Weights of a small GPT-style language model, trained from scratch on English Wikipedia: 3534 steps.
Each number is 128 + 24 x the weight over its row's rms, rounded and kept within 0 to 255. Layers, rows and columns count from 0. Numbers have three digits each. The size before them is the row's rms in percent of the matrix's.

# layer 18 attention query, 64x64, rms 0.0865, rows 0-63, columns 0-63
083:155087145141162123121129104132186105090113120128165127106145151097110088111109093132118114086139086067143118137119143112165113136156138124162084130152137153135108111149120157113122134157114112
098:115118182134154104084129135122159124144148152138112156109142125113155131111139112118120100095124143095113091077101099097103141156139161139118128094153135119094108130139144112162100130133067087
095:112158087120106097142149102203105138117157132165093129156113162151149144134135142131152126152111106161074140144136166190122133122132140125104153137099121095131124100142120118135128152110109141
091:142136094100122182127113140120110173104139148120093091094121121127120077137085176156112144138117132137113171117148106156122106073127130141153147133134133146120101080157158123127121126156155136
078:088128152131133091129145168106153123114110121138124151075142117128113129143146126141121111145090176127121077114111107092087121117166137149110121149140109142151165164122135078118106172115100094
089:095164107154126110105142128123156136105168117110065070118115131143162115106111164120129111147110144166090158138143115167127127097132104109126126142103130107180136114128132145129133089160167142
089:154102148121098097162126199119101131125142161140106171152153129141114150125119105089159176152147154106109109121108131094111116132141108118178123129103131150117155130075170132134137139142132136
086:165157183114171105113131139120146115173090112111161175115142092105113134150129122135094126114120122103175106125116112071148143103135138124128126171156138153104124131144102133138122116137107081
111:130133166158161117128119113104141163187115197143166167111163128125129133142108100121099118113100126115145110145143107115108113112127111112187080139129153162113109122106138134133116089110116133
091:142096144151151095121077123118110129144142169106140146137141116133156198118150129132127077106141125143108139078165086134128124098140086088114122149106138156106125127137121134149113093109095114
088:085178084153089165103160131141123129106174127108073143154113130107124092120132149121131152140137148149119134165143136121178140171124126114150153138113126124146103126138102162127100156134145162
096:099134124131114139146105104107105151121119159121118100112111129160133093148095143116134081165092134179150112178163080120104112138140120114122142146086135147125104086162133142148123079115155127
118:112127112137157131162126131122095147098147150094090122095119152145147143123104151105121139154139114139093146131173134158132113140146136082075133092112140134127108085139130124164145106181185150
078:104145104136159113095123143138123172132127118110133111113140091129126159156141101166053154129141124124138138120111097135107128130071163122138131085125101168143170117140172139140109127129090102
101:116160109140141161120156131101105144133141121161108080115165125083110082145115081135144126099128112131128122164110122117155115095142145124151098170115108152097095092142146169105135119156084120
115:134136095174139066114108092125106153091161105143123117139104121103142153153141169116098105151099140155153117137148114177080150109104142136106087131101110098134129117124143147164135131107145132
117:109151106102110109130094145116140115082145090150113121086108139141105097132122182157101106126138097153161134088128164115129166103126190122131181102124114121099116128126112108127157132117125112
118:106135105138149161107183148138131090118140118132115120143114153123137104107153146090121137163113130124153127096109136122190107132152128103101125156122119181119099145140072144170105153172109135
121:112153146109107136105111133129125144166131103099135121182158087065142185124121086108128099111135109153109177103087160159147135137139131134159144131124109124136133091151139143120139149156119144
123:175159146118159120084144100098110120129086131115131144136083093139112148109110165117131163103152094115082127130146157107164141108140138125103152155134139119126126115151123186168111127106120161
135:122125101150111123147123145117179098095161162143143133153144164132130159117126131147163111122154132140073105127118114148131117093140129116102118122129090176121136148093191129121133103124141192
111:140110146108173150168128112140150125079160126138169101106157129103119138182107131092163160136136114122157143126164158160150183131130112128169171103125155128111112113129100118134141114120142126
114:121141158115155142138142126138096116108108123151147129107112081096159159087109128143098132126107197136132111154110179174140114136100139116112130096099123152100123183144097137146108147134141105
115:155146102166113149129161134109087176148118107157082097116131102088119134128115143155102172178132087114112155136132114115113125133103068126131138106157145134112147120163126126146151119092111119
114:130120090142131165162108152129150146073139095132156182125075153097124123102143100137142133095145140097100094142123118130138124136117131137147074154125139160138144182168132112139129120112109111
115:127112138143131115147148167167088139101095135100120145142102128149129128142093156182109146153169170127128115116091134128135173192159130134143130138119126169149068135136129127105136110114112133
122:132134126144166106114132133121129152137128124166136161140106066119123143138141139137160124099105124092144156156171084103146116150114123136115155167081101171102132122098160088137153169118107119
125:123142124130157150083126109128128153127163144136175106108168118145159110105151138147069153110096091114116130138133101126135143133129121129134109174121107167103102103151126162068114106132102090
124:188137130120123112087122135114129131096113138085132131150132129135116139159094083138144115094081110137136159125123120106133128134128158156132086154139097131130109166171142091156075132122084154
115:155123090120114125098130112153144144160120138140123148174145175144148153114132128152107138134169130143156154095183164179158117100153139148133145154135154139098120119115096177150158123151121117
124:066117150122105135155131172145124124149172151126164144128158115100104122091132168141072110116135105154144124107111141126077108120135134099144135177126133132121166117165107142151117112132102157
127:095155104102125134170144103101075109145176134137151120134141105139158117180114164121100088133129152093100109127130095132137131149137107139137149110141135079121108146173131121153144118177148119
052:141100150112113147120086155130138156125153150099119139099181143085138135112144100135147137107116092137166091057104142131122095118099122099163118122122154147104144132115112115108176137143112152
118:128098133096154148123069125109152152114109109092127125109129138097134158151151114117122122112126122121175060101109170084132122127097180122107122123108110135110107132126111110128147170172139143
095:102124097086090146096102129150114147140147136111132137149102143132141107125165165155084151142118095152118096138123131110145151130153169163071103151120117096151107119151098126113142152133161173
117:130109091094134190131094144070112142126159115112114137141129122118150122151113154147114164122147121108110098139147123140148101102178151142095110119126133098120127128107120102117158164164176169
085:142118160135141108133191105128119106115097136142150075154121133150156120122140125152147152143134160106091141099120124129139169119185096148115139162159142124097171143116110124135089117108143083
080:100148115108144149098083121126100161133121105067111130128108119125170158154085122147108122106155096147104119162170173100118145134089131142087129149107116094134109115116118131133100140131121167
082:144148143167136127124139171152145108128106144129125128185149118113146135114143130161184128090123153110128140143175111130108147098131115182151162127134140129071168124127127113117155112074123143
076:099146159146134117137094127148104108124113096143114157119101112114109118119114123105132130081059152107115124168131128080121151137149111127139112142183134125095158091116171133081150151148146129
084:095150103132114117114172106120154144142156138161098096142166138105122119120101119117104115111134123157109131103118108124187133133126161092092124178124087121166119162180126127147131147138109171
094:151120102093137179121081131097110175140130137103119147148116094104155159166163122131120138115169124112152114121139139116128105100140145118086139131104094124146094172159101094104152158125116152
076:081127094149112122110109105159113116183121114114114081158132125117139094128132109084165128102102158124134178158159139129086154177163143138162129133149134119128122163124125132106102145120115112
092:123114152159095099148146116113159103129120101158168112174110125125097098068112131122118111137118126083104141142133097106098164123164104150168142109144115119115147118156134119117108097100120077
074:117180116121162163104094122087132126142143151097110118085090111116134101097089164121122173134160141160153101123110178106148106110114123145122103118106113110103103121118084127141153141146130126
093:146121180143114065150150144139150115156092114156144125129131150135129097091131098127126098122093148106120155107117096116111153141125116110152118143155121113121170108138121131144080089100087079
077:088161112152143120141113092103132094136138129112128112112104130113125086122090155062181157155140177163143141113164146152125122144166123145128121085123146128116127131094100139138131112116135092
119:106127101098135126140084144115100192131171130107124142104107125122107124140105133120160125123133103155167098126111126134110118139089147083090139106090100094158083179126132132152138136126130161
091:142065169117102169125110108091104115122183113120137122121146156099156130166122146102180125140091149160172105076108119140134121126127122137145145129109124143142140124135134122094175133128131145
084:167142152121143109113148095162171128159147108118130106129119115126150167094136147118130138115111109125120165119162090097083128118149107145173183155147134168145150117119147110102106109081110117
092:115111180153110112137147144148148140154079157138135141097110148144092169099129101165186128157115149097104137133113102082122143132144089079152141115107155146127162148131137141109134123141118123
087:132148153139076114110180078148118122145135124094065133147157088153136137091116082153114160154111121111139139095126113128140178116125126149112140126135102119107129117121093116114133089124108101
080:081119172106083113157133101138145159159090115142170111118125146141150143109119163140129156149079096148129154121142100177104138164129154137138111135105143123124114095125113119130121175089107118
119:136134102110147122116114076087136147107146111134106117105104111130124173139129120162116174133149104169109086128123152110154098120118163094079124118114116138144109144124154120140169164158135182
099:086125128176139101154126099093113160144127109133131116105114137117113109148142144137124159120110116084145145106129124163126087087126108148165158149170133148113129117144090175110137115078138177
084:103107120107125100151141140128127082133085137084095115147116146178157124156130118119131096141129109149143137131142126146102129135162142133139130105090112130148089075117136085108101083141154185
100:146127150166073094118188154142115113103107104156150099156093144123140122091110130129098152116110122154116157107138111124101160127143119128102112112156146136146181125148131165137136098089160119
086:163165134144133160122095134130118168149156130049147111110131134132139151160110152108115146101135118114154100108184161133157127129160101111125141106114128134141109145156129109147161181117132157
087:130121110115100137142072166148136138124114104134114131092137139125113156101134155158151134093175074101117144084135166115141100141113126134131082138164114139109129099101100091117135127156173148
100:129156141124133097125144118167122099129119136120140174145088155143123133101103123154116088156116142118143175145120173148143152126118119137141128163163137176119163112179129101136079108088112098
084:155097161148138124143141097141097118147092119153145152130100144140128118101157144072122117099106124128096116104150115117148138133158082109147104147137127120095128152123165173178073110101149138
086:140110106153151132098108141087122153092130101122130125109118161115103137099164108137147134144131113161159086155141085117107139099115115151137087158140153175074107120129153131128116113180093127
095:094152131116129135144137136095106126106123123106094158130147161138113171148140134070122125085097094120161143111111132082131138166108139118083135149099107160093127167139098141160150162143149139
084:122117104143113176135096156105152135115123092126108115110089113158118150115127167113132154115151127151111081137112175129158147122105153152107169130099160160143149157097140108093111117117099175
# layer 18 attention key, 64x64, rms 0.1, rows 0-63, columns 0-63
078:077175153083150115156122131123150140115151089109142129126112159123108142125103151135174093138138138123177149126110158105141117126142103176125134108107126164133092143094113124118136128108105188
094:152163136099157068147136097161086135123109167119142142112146140100135115142130187136095137135145132140106166087133131163138157121119083104132121121158104134122119127150118125105115127099152074
082:109087163180101158084133128099157084124099112144137106150138127156139152135139137169115146130165089145118112132155101086117132111102104134158130117090098081093154126137138128128132149119123109
098:173081116093105146111115144091139106147127084099086141139171157132163114115126124104150105137136128147178112157151167143170130122095145155102145152115119148124107104157145108134146122119158110
089:169117137162135145107160116159103168126131138144146127128090161119126122092104118140132147141104075119123158136135106152084155140098138127178136134110145057145163152146099158133142119147115127
082:150085111142145158127110112090191162137119126128088121114100121118180124096091107131114086125143133090130151138147163104147096101133152124129170135140110117096131132098171089140140127125121136
090:095141128137107119109159115158115158122094117157188130122091131144169098091140136179114152148136119135145144125121162095139152153125135127120146147115135101094154103163151133135101192105128106
089:106188116117075139105142139148132142140137146140147166140124120158113118141141109118131140127097168147121168130116049146076095155119149137134136157150164127121128165148129138109136117147109095
092:068157139121101126138124117155130091121102122140163117132092128133100142106153102143125141148139158168131161113075080123112177144123087139117131143138158122097150164137094139111129129151093102
088:106123124171172117107140163158143117138093130185133133139159163150107140155128139110170112127087205142127108125124104077118113129115123120129140131128116131121098120115158136115154154162134161
109:127125096103156178142121126095174162119149076127100087126160079116147131115116129116152103115146128131144123126158177101143084101093130115124122123156108161122085158132144115135134152121108141
091:120126123149174132124104144175107100190123102098129180092137113113127121109114143156107126106125132147143104156084082158142127153164130118138137133128159123125109097113090104112092117152110161
096:111119112102167131146124108086164184128106134141108137128137153128126144152126139126148123139143140080144097091134173165152105137113146135090160134138100140148106180112167119140143176150161121
104:133176118099129161113139092158102136135133156107135132134121098153121132139158121135117122145139149170079136139172105119109108136134150098131129116143213111127121127094134123128073078131127114
112:137123105155128152155125151100108112180125148130089096100179112054098143150111111119146095159130131110149120170135127130136095121108107145132126115118123137128099127180140144127153168145099126
091:120162097179140113113146154113148125096120131139127117130147118098083115114141149146122120123176137120142158132092112147120120079088160100108104124129077138096163122100114166144173137140138164
103:153148108158129122168081128078143131087134087148124132129099155138151145147144158138124096133110138160157134143134136079142095143101143112144132123137145069107158131150092078107121124117143105
109:125136135128124127115189117160123116135118127127139113137135172104122117137141165184114112130106149169174132127097112115157151116134110142116155108154114118113137109166079191159115095156100144
117:108120106130128121088100140156119157118117131158164095171172114141099144091134092111102122097117135156145148087088105158115168114101125142174101125103144101157123115127120177126125144141132104
100:115145111149132115112168119072115110147134147172101104164155096124137115092097154111123164135132118107078151140152096106157118130155162151135140114120117155090152114151105177155137132144150120
111:131121120149128128130118124113160114099159149141107137155147139144117082095151122118150124072177112141114104116146123171117103131165137117146160104171132126119179160135167172122138132101120179
102:131106117085112142178149118143159136116150129123157142071142148145097116145091137108101127150191109142141146098123115153150130101106094152157133112123173130126149107130115128133176116117171102
103:114134154106134203132134096125161148074115147151158130138126133094139159103114138182121152118145165129121156147099145119121137102126136100112123143097122166115131108126146156137131076152133087
106:135162111125138128100183135124116140147111068155126145164136111135122170154069145115132103161130122137136104137152131145120111137143110131116118111159157148134102159087126121155193107116087125
102:123159119100120169175093138109120145149111134121189117131114092158145116115148154165138118140173100139094132105131109155112104144168120144143124200132126165129135153140106137119119102137098126
102:117146108113115151140126148168166119117127126117149101190097167148127104083068127131137151124132138129114111129083128125185114103146162109146095109154139166138110158145101114155147142129136129
111:141109109156140116122112150130136144140098087128153135118050078072140125167124161149122148096140154104083142112177134132151121113124145128109133132105158139104119148148144158098131154135134145
104:104171123122191150102109074148089166143123134131136127104124133136151154149103152136119124097150102133144109137112117089121128142088152151120107139143105117123143076184120121118165156140107148
108:146142124110101106107148096107155137111144106110148102109146116093106086130116139116083108115125074152100112095116125130119084116159173138115156171111103127135081136124129138104092160151134162
096:121113077139125082106113153131113115137127146115129115131166141155166138075117168164160131167184120140144131152154154119145141120115109142125163116139131134087082103125149152094154132117163121
112:121160126095115134096101169129094154112160124132117139145138144121072136121158173133113128156090133102148092132125133122071110074142116156124097132139157139097149124166151124157129144094151135
105:160143120159117138163136127107119123122148108110128137139104161157112158135113170077133116109140177116108089121109098119080178086116093148137080116126092143141140107123130111121128140164135092
122:146097151173108104156199139141120101112129157156145112144147113114135115095117138170145132110124162105110139138135113143123146097152116129161161139169179142100152131154150141118109092092130107
112:109147089105150154124076147110156151117162088086114149113125135136118133155154167094111128173147113120140117101139145131155113129101164138079126115112097117133111131115128140134144164174163166
103:112140162123113118090118148190121109144084148153111117106157136132148137103139086123127099120123095123106126114115141092108089140148118115162090131160169169103107128153152107113138082110113098
104:090133093155137146145101113110144164107155105114149154098123160122103105147152179103132090164129115154146154136152120139146117134084147152087137101089104128138113086157115157140130118142163150
128:151139163149078115125176130151111092146086153159117125143151124140132081086109099127143132111094154140116130151102124128121146137115121146165130140178155177100129120138151133114136097106083113
096:124124112048143139144100118098138158117149107137120147146134103129129124163139113119128171156132116138135071088136126130114134155145140122081113119115088116132106138122115083094160190135138133
088:164125144125111116104155134143123101125098149125127111101137110134133102117116131119125158168115152116120150168071123102109158150143072091163139115137143147127176148108154127117126066107084103
080:142096140088101129090146140117145143120115127088139110120146119142143145184123108119117157135149089097076069104127145145096158147144122160110127158107154158112145156072129133134135144114130137
106:105141092118161150129054155100137147114124096115114177111122153142117125145113165120121120161119107123130112157113142146142135122121123129111111105055094086146133129094104146141128170152137139
095:136146092111152116146105112175130131125162079135126105077113141131104179125118161142142131100135093120131096129136123136133091141134107108105120093112159135171084152113132133145142168111181146
131:147133160143092130122175137158149097146079156150136128148138107134148118096143138158112166130111152142092139146098080116133146120141134164157133146147131160126187103138146143102117086103095112
078:164116157079146114113155155178113120159092092119121126146169137103126138127161125107135116133085134088118197121133165125124155131157128171170122116147137141118136086138119123101107132124131132
111:149118125141125091135183133151094071137104126135126115167185162143131125106117129152123134111105141135132157111115110104127178105144154134176155174155140136122129139157166137120107101138097113
143:145133149126117103135193126137122105154093156164161093150130117150145116096139107159119138123104159105129137124144121135117132139131106151184161134157159165123150113128162145110091069107113106
165:112120112122137137141056126100137175138150099118116162110113131110108147160152139112126119116159081124137092149142140124138099154109134113083113111083089113152100105123129134138170172143161142
075:168126139137149134113162127093150106144097122164164130121102066129149082130190100123108132119113161112131139113138131160139145186159082155157117114157135123121146123120149114112124128151111134
090:135123131143108130115187177129112082123108118148114116158153153106111115097130100146125142113144101095141129111151085085096113147137133137154104127149140147129157160102134118147068106148125078
078:089127072135143152113119141156125130103147118154133147150125105159154141122116148116141121147141069180148113095098140113129102138138139105087097113108107085138092150113130164163158151143162134
087:096150094138177119152104112083128146099131079111150138135153148121125114148118138083095118146153102138107093141126139173145127148128129144072114122122130098118110111114128110135087170137178147
083:153106091128147189119103130100122126087161083113161158140085151112121152161108126101130141127129105155153127117122163138152135129119160089095133118080108117168120136154114119130122172142147126
082:159165092145153130136098129143138113107160119136102129100155121131114137152180090132120095133160111156124144103141144167156102111083131103101110152104108123201133131132108127127131114173156141
117:153127153146107125140178149151123108128094159141147109163162104147121114105098114156137124122117171126089151132115140119135160120140111157150145160153167139108119114126158139085113054094118114
082:169153112119117121136103168155162100128113154143128162111112116156113112108108166131141089139166143125143095098167141095157152167127168108102108133109113128129138135082158091143167150140118104
075:085145160104104129089128096136152144124156121131144128158130142090116131137109110141108136143060156124138121104126148141130110133115098128108050162134137091160123111136096116118151111132083099
102:129134086088150166138079120112139152112164105089116154113113129120102143137141164132160108180149120139117121123157119117146126140120127143106110136103074084163097168125131136124102146154133173
080:125096136096113117107167114176113095126086161170113154135133110098139154087134088145134113177129138130107134136105109133091132150153157117166160112136159152113154127124150134125119088106085121
080:151099178100115133118164161137108096142138156142107111133179134113134119112145108121128117117086138144154083165153147152110116078123099117162170121134171121105139150135152125118136157090100138
104:092131111131156142125088118112151164136158099125131133093127109130113131157116152105084136129146136157170134132138112135138125118138151130089155092053088097151069141116125134134126154164137149
089:102148070144152145122089131105133148101164133113127134125102146113107108152161155154147122149183146115148101155150122134122117168113154158095123095122121098150105111149113124145177166134160155
074:152110110172113122142150134119124114131123173083113146147110102123096136157116169108107158071143155074108145110111153103103102141133133117136135101151107107159110168120129155150139144119178140
094:128097168145097103102150145160125121122109141150170111153115117088152126093112116163135144142130156131121137155161129142131178095141128118169144128176094131144187138132151139129084114127100101
075:162130170122111082118183139126121121130144138111153136102195156153127120084121076128131160148125157129100165156087127087133123138126129146147127110139096107110090132122139134127146136124135087
# layer 18 attention value, 64x64, rms 0.0987, rows 0-42, columns 0-63
094:174122115111125100133087147161165128128131088163129152143106161106118112117120091109114132120097183135106136136074122114102148110137097107122101117141091153152108119076131089134104102131148124
083:189164114125109179112105124160101137115152093133089150117127132153147089132155134155124116103107119146122144122159153101094152168131123131087143116120137138068127129126097143118114115091164125
079:135141126120146075082133116149133126102127165124113098097143131110121122150122117121143131118141127191092140122157165101089085110138119139118194147156086153134113139171155147121117112145139111
083:157136160103094112159102135095118159155139153128106123106162151115093164118100111164144136092149164121108145099130149174142126082139109086112112160133143142112159138147111095142118110145100158
091:086123127074106152110113100123104160140132117118131113080135109140137129146171164165091144100134095144133143122116136113124136145114173088168155147147152103161126095152135140130150156123116079
081:112116148132110162150103118140100097104134172130139124150081140088124162140092066131149104104175124113157108095094131114157162137117150124145118133124135106125132183166115095145138128140145131
082:115127149107104160096094133104124118148169147105129106124144103159115103130159099131134078156122122131128100111126133137095164091155150204154149101123139117125136175134132110154158158113121102
083:139121086067086158135115113126137141097118143149132172138118113145164107131102081157130125088126125156132133134093136110091069156143149154142125131152130138120117097160111136140138113110088160
081:119130167126103127137106112077143079153138146120092064097117122130141111149110145150104118135170132145096114146122113119111082075108126116151127136132119102092110114107109129143131179096100119
083:137144146111170123169143152153092095110103177142112089135148133125118163101100127068171088132140159117096120181132124141148114123137111154125103097102138123162136122108133140118136158143107141
076:126110112138144151116142139147125115164130110152144104189147107065111095113079135141142130146093177153144127119110117099110072128098133104152118100143147127113137148101149142132151178125134139
087:132170116144104112101134152105119127113145135169113114087126129154137072129161142130134140180128084102141134136105149175128097130111146148118128140156144079163131124117130134083157162142148170
081:155120168117144151114155124141132095159132154135133163100095133146099121152120118111112133132130147134081095103136177191133162154111125140124132101149084128124095145159141173129103100102154104
082:142126107127111145154141130088098089133112125127164114134117177104136140104120110092142114134122146100072124085115131139090107097143150133140165079132149131173120167150142113150157131126146177
067:112164150129164120127164157127159149131120186078099081154091149160111135125131149131126099148117134128140149112129133094139084112077150155141111117110149179122159096128121139109137147136124136
071:109111130149130134140133134146161106107149135147140157117143144107151150151112136135135106158113124149089095159123122087118133085126104144140074099196141143142149078135140073134107122133143173
082:074096152102164112122138137094121138144131133128113125139144121173145082093131148112075107124150149144161116147192130123138120114160163068145147128158145129137150134119138110113119126149122092
092:116128107116090090145148130145145169173130151153112091117140125129132111115081169131123077137104103130131101106160114142095107119082126091146146114158116128168117112148139136103166147156164113
079:157142117152134122093091150097121099078131111121119127147092112179157168127146136148119113125102098117128130132101147094126167132094135110130117138112134177119193154157133144124090104101139115
080:117129134164101124112155088143143147073148136083141115165134158114123152102124126144119158163147106165118114144118075123161119144088153102130126130171153172131140140108112140119092161145107107
072:121171120119137093152131165148088134099128129128132167112149081124089117127115104149116141166179149161100115108106113143144118137096127107148147179120140150171118134154136134088097099098112133
083:087146146125141106099156099091127171111147099157118105132144139183156108097083132108128178122119084105102173138130143143122133154114142144105133111114131139161138092140130117093131112120085113
095:170136101139153129152118162144126140113127125082088100111089124128142129127122114147150164145109099128076147110140187070078155086138105131119109098122127119116149109133122162109131109131115113
077:163138153169151139127134117100151088122120114097133149091164115112138138123143148154126164141134130121142145150083142126112122078162141082083104132110112174111162141165149113140169123114117093
084:130133112100122168116116098107148141127147123144159125123101123120182129076151146138080135131134139150117161128154106118155091144095130120134080152137142091094158116176128114086137113103125174
076:141119132124113109087130139172153123108116141114103097119152146110110135103159164146125104127136135123134105113122103101127098103142082094156088076087174077130116126154131143141142076112112123
078:109145136138108142099143149121099149170099134181120147114144156186106137117116166103146123155128124140134121122158146144117124100142122118120105158149127076148118171161166170150149157094132098
083:152104158130119168101139165107103116133121128147124121103130073126153124092158121108112135098189111121189166152139115163079132105096142159145145126130101133162102115127148139131126133125137106
080:134103144129126154074151134142124153123123166185098083126153135119142134155143140128084133175124111163094138100154120106140101088124109132135161100128138174152113140103109124124149108137103087
088:141112132165134092139082139128083155111136148129098122138104128143138077143119182115146133147101103151080120140122112111092121109111140138114134099146117133088174083091149122110165121161129142
089:070129136163094130121091152131123126073094169094127112130116126122123176131111150124133139162140150168106135123105133096116138163141128132105114124104146159097147089138130106084109166161140119
086:152099133160147149089125120104112109142122133104102142130147166154116145075153135171096121141136095125132113138103160149119178109139110157152106173079090157158124114091126129121113121109117153
133:121111135128158145123120124096096107155150150080146075146109174172162162154089126127098138157139109125082101104139121132166143191113111152111115101129121122108104120119126130107144137106123125
122:131086172130139124073122133127116159135147135078137100127150150118162159163104134108109143138129131150103160100134108121162148147131147182118087109131133117069174129153104139149150124119115122
098:096139173094079096130116104134124153115123133116159124134170156155120103133127128124128107163139117117162108074122136136140180121123153145104128133137115117167088117142103128069133129084095141
106:135136129121126098139129160118104176072136153124118116138101165123120097102092131173148170155149150168130118124119118104112130124179162099128136156180097111150099146141130139134085147137117119
110:139106149128155108123123156086145152105142150130159100094116156098110111165094103177175114107142165180100166089098105119140135098139124125108127152153130132167122136121148136158115134104126141
127:110090098101160151148127148113104143128141138131129108116135113141136147156138097103122138179154107140129155091173076107134173093129079143162187133139153102123128123093132145131143121127153122
122:131115134158094170089118130104078125080146135154135121134143147129130124149091160141111132127145154097125099173142087118141120158119120169103094116122162147172149105123087117156127139107129163
114:143133103105119120144100163140132131120131144158103167096130116129083128105099105127177169138155131092130140117151135143164082121130117121167127132101186110104150117085117080148138145112109100
106:118136176152108099146115093159150138112128146152121150121123114144092145100131137171136114094122129109082137149126123171132089103116121169146087094158087128150097109122106106141133129115082090
110:119145146096152088127163093125135138147163145075153105098142152132119121128092154121149186141154150119135137141160130127131100084172148140131137118119114089128084165094134117163119150134146119
101:108151106122143155127111149146107096149123111112115120117156082160167130109160111156115116145134131114119144170078152121106125131124112142081158152159165114163116070148122155109111160097100116
# layer 18 attention output (transposed), 64x64, rms 0.227, rows 0-42, columns 0-63
100:155124104157105107127163093098114119100127115125127111134159161168143138124182105087144145122126128096122166155165092098114126146130109163105109147137138142118130121112146176153163120094162094
092:140100158145112090112202133120116107125102115147176165136125125148132165117128135119126147145119098110165086118145073145105107143138127149151130126114157132120159144097111081121111147107112093
081:141097097149148154177068117121118126138087119091132128147147097141089150119135142148101148123157105098116095132150128082122134168138133191126096124115124141126150118121119127126110162176138138
091:103141109131172131115146112130137103124127103098120145104091101131171186104113144113122125131130138172144103156133146124081164113138162154140138144110072095150102113145115160136152167118160137
107:142106097130117094143171166136152117135129130134154163161115087158119109112086118146123179158132160089135156128120142108151125149137126116130151116108144133108081173164168125150128100149129168
088:145155115114199082101119097133121115121126103145134119078137125139118115093116163132112144073104104120138126128151145147159134085143161131131148103126123120129099100155167165143134117137102171
088:108099126165150163167151121144144166098113124171130131140112146121159091148091160111108120128111137101159110077143141143183111154115133129104159117098117145140114105117142149150083104159123108
091:121128119131143135125182105100114147179117094071161133109139131161121136147085087149113144118128136122128117116188114127142150091106178144143132125095117147141155125102169143131119135168112136
089:152118151170161136163130146137089163127116119100133165157147143092133169082105079100145116138128121116123120119135141137155177138177130096122123116080150126158123155115119150157139128162144141
088:146128109155122147094065113109152152123138145099115135102116151072137111158155129091124113128113100152135134123099159122091080124154151087102130124134146088120146166137135160170120149148134121
090:132116148130114110143074129120132150166133118129104139074105177161161119126185094127116093127127153074137107148172149134115156105126149117119135117125154110134116133110092113098135089134139094
092:130117145123151113156149129142132150136122143146145147133136107089108128170140122158141151140104130136055116118146100103106077125128133077116125104147131158127122106158133080195147092144148120
094:136135118116115100124124129135127164126098135101116111166194104145128116128152123160087137119131102148183144059119060163097136130105151157124132163093125117141124117125124140122141120115127111
095:129134126132152123094127123128150203117115128157088129101114130113121151151131078158148132106113121139140122150136148152144101155059105116100116139112075132157122123124093177139141145155132148
074:124102098134149162122108098145110148139172091150124183115171138133154136143116116118140178105140123125119080134118178132118164117137108126104137131180124098170160145131123098125155133107107103
079:168131122127156161111133093085108154108115096128093105130101074140120124116132107099130138111141146140069162141116178158111129138112126109137102156131111103111135100089136142087128101151143094
090:114117146114109151177131152155109131132154155135146128115096139074134132137107103121136140115153115101145176128099136181126150145110119170182123189086114131154115117148135148124112135101100140
086:142131097128155131145122134121117140105132100110138147093077123132120143151131091132071146163190139098119129133087138122138095120126141152118093116129175082131122155129110094161129102138152173
093:119125166102143140102165091182131120135104131136159114114156129119128099152113127093188152132123128133162088137108157138135126145144106180134149140135161133084084107101112147105165112117137116
088:126129118097127136150085156098126152135132074111118104129110108092157108131131168113144155109111150066132140130150150125113134118109106135143128090114135131104159103141116100080192118130170145
073:132097129130097135141132103140128119167143193108141128109129116137173119111104150178086154109085144147127130154117138134080128095126109148115153078135121120109121122127144160101163167169121119
089:141112105098106140119176150167180176126124146085120117128142146061126138156138133149121160144133134131132122094110123117145141154128163130146125153158113104114143149117194123121098124104123160
098:149096173107128150062139080130111124113133103117141168151125125084140149154171111145133142113128128082136080147125132107119133169154137143075146159140119156143112138117133122111104143147120148
093:105140182086105122114087112153119110123154150093082117192118141147144149135135105088125143167091096143094119135145137110116152140110133122141169129105126111140107085125102152129103112139135150
092:113096121152125098171179175128130119141120118138110133120133097147087139179086117158157112119110104127137154169126150150102132123181171098150167120118137130160120119090135112125128106140146133
085:120154103129124125133058120135103145128122131135123171116078124137129137124098076124163148064099140108132147159117111100110115137133136132129163135157142146089142154122149107096115131111162081
093:114117093106126096142104139128144180137137144135159134123144096117151111156118106094117074146121172177126084108073115129125091133120117143138134128087124153131088104139093111149100095130124126
089:148138127136133112176118093118170110120136187114152141132126145147109079147082123145111138200139124121121129121132110121160144166141117112095173127121126134158137098113097129177119123098137122
089:153131085141137127151096128113171151102129106109105143132105181122130120128089115113124113095120140125101080104093159066111130177118121143120115157099116100146124119108156080132144121144153124
092:144132183125138173123152098125149086123109122108094129090115102088115168123179087111112155101123150093139120144106147133138124133125104099118113118132176138142138137133109108159082118158131096
087:142094118142113140130137094108157084152155118152082117152128093100117121091151126113158120104118117104114069163110158111154122102139148114140169130143153108070153142128129113145158117147103155
090:116116151099114148147146135096155105127159100161109137121159082129147103162111118080140131147136150158102125096152106117159141154144155169113157114108108167118120102116142108113153126118165070
122:161139075116122133158142088181080152151127130110141135108117130151175135122109105124125105149149104139092135139154117081153136182160121136131168113125123138144108144113113135142103101092113095
109:136112092117107072152194123176121143147146112101151116147161134147136124134102130147103126129145135144107150091131144118140160117135078120154161136082096131142069102114102132118121133126149125
093:159147153095142151107161120163121139151099129109173126118108160122145120112153124126099111130116101135200118157120117154098110098129115091166124155137103114120116136144075117122127145082110167
100:109133115142114154115120155164150111108127136147136111145098164139101121102136187166099111155148099147160187107136149122147106111102147079097149143153106109130143177147147137163119143110142135
099:125122098138152112170103157151156168096122112151163104128141101122105124149112125141113112101159141125155130084141118184147101133106137110132149122128143113131079117181104136181137174126133106
118:110128115144129143134116125126134127144109115090123173125142112175110177133113128091136115171152164104181145133184095186142149141142140148125130093118131169158110110135142114113107112102151107
110:127102105138116086171126089152157152072102105132111118144078126161115112152135176148078113153120132115093124158119150105139110138148126166134109123098132136122116107125109135158156099112145161
116:145096145121107122122048145150099122133146100137107135126128087152133153152149154120155127135135133095132126179157153133120134105121089170147128101156136119101099125131146079089132131136165100
100:121125132135120116142090110129137130153104136143151088120100197102147105156136134106124130103129118107141095132135148086114086135091162130158118168141136135107068111130116148111117136200130129
114:153083124174092129124165129120098113105152131142122132111094108135161143184121149165140167156146107088173140130155128132142072138132121110115154112130126095128097159141150126128112149158153130
100:126132152110182161110124128134108167134123162142084093126111137145130174137134116118081119096108150118174138156102154133131152154133101140113090134123139134157155120148112163151076100135088124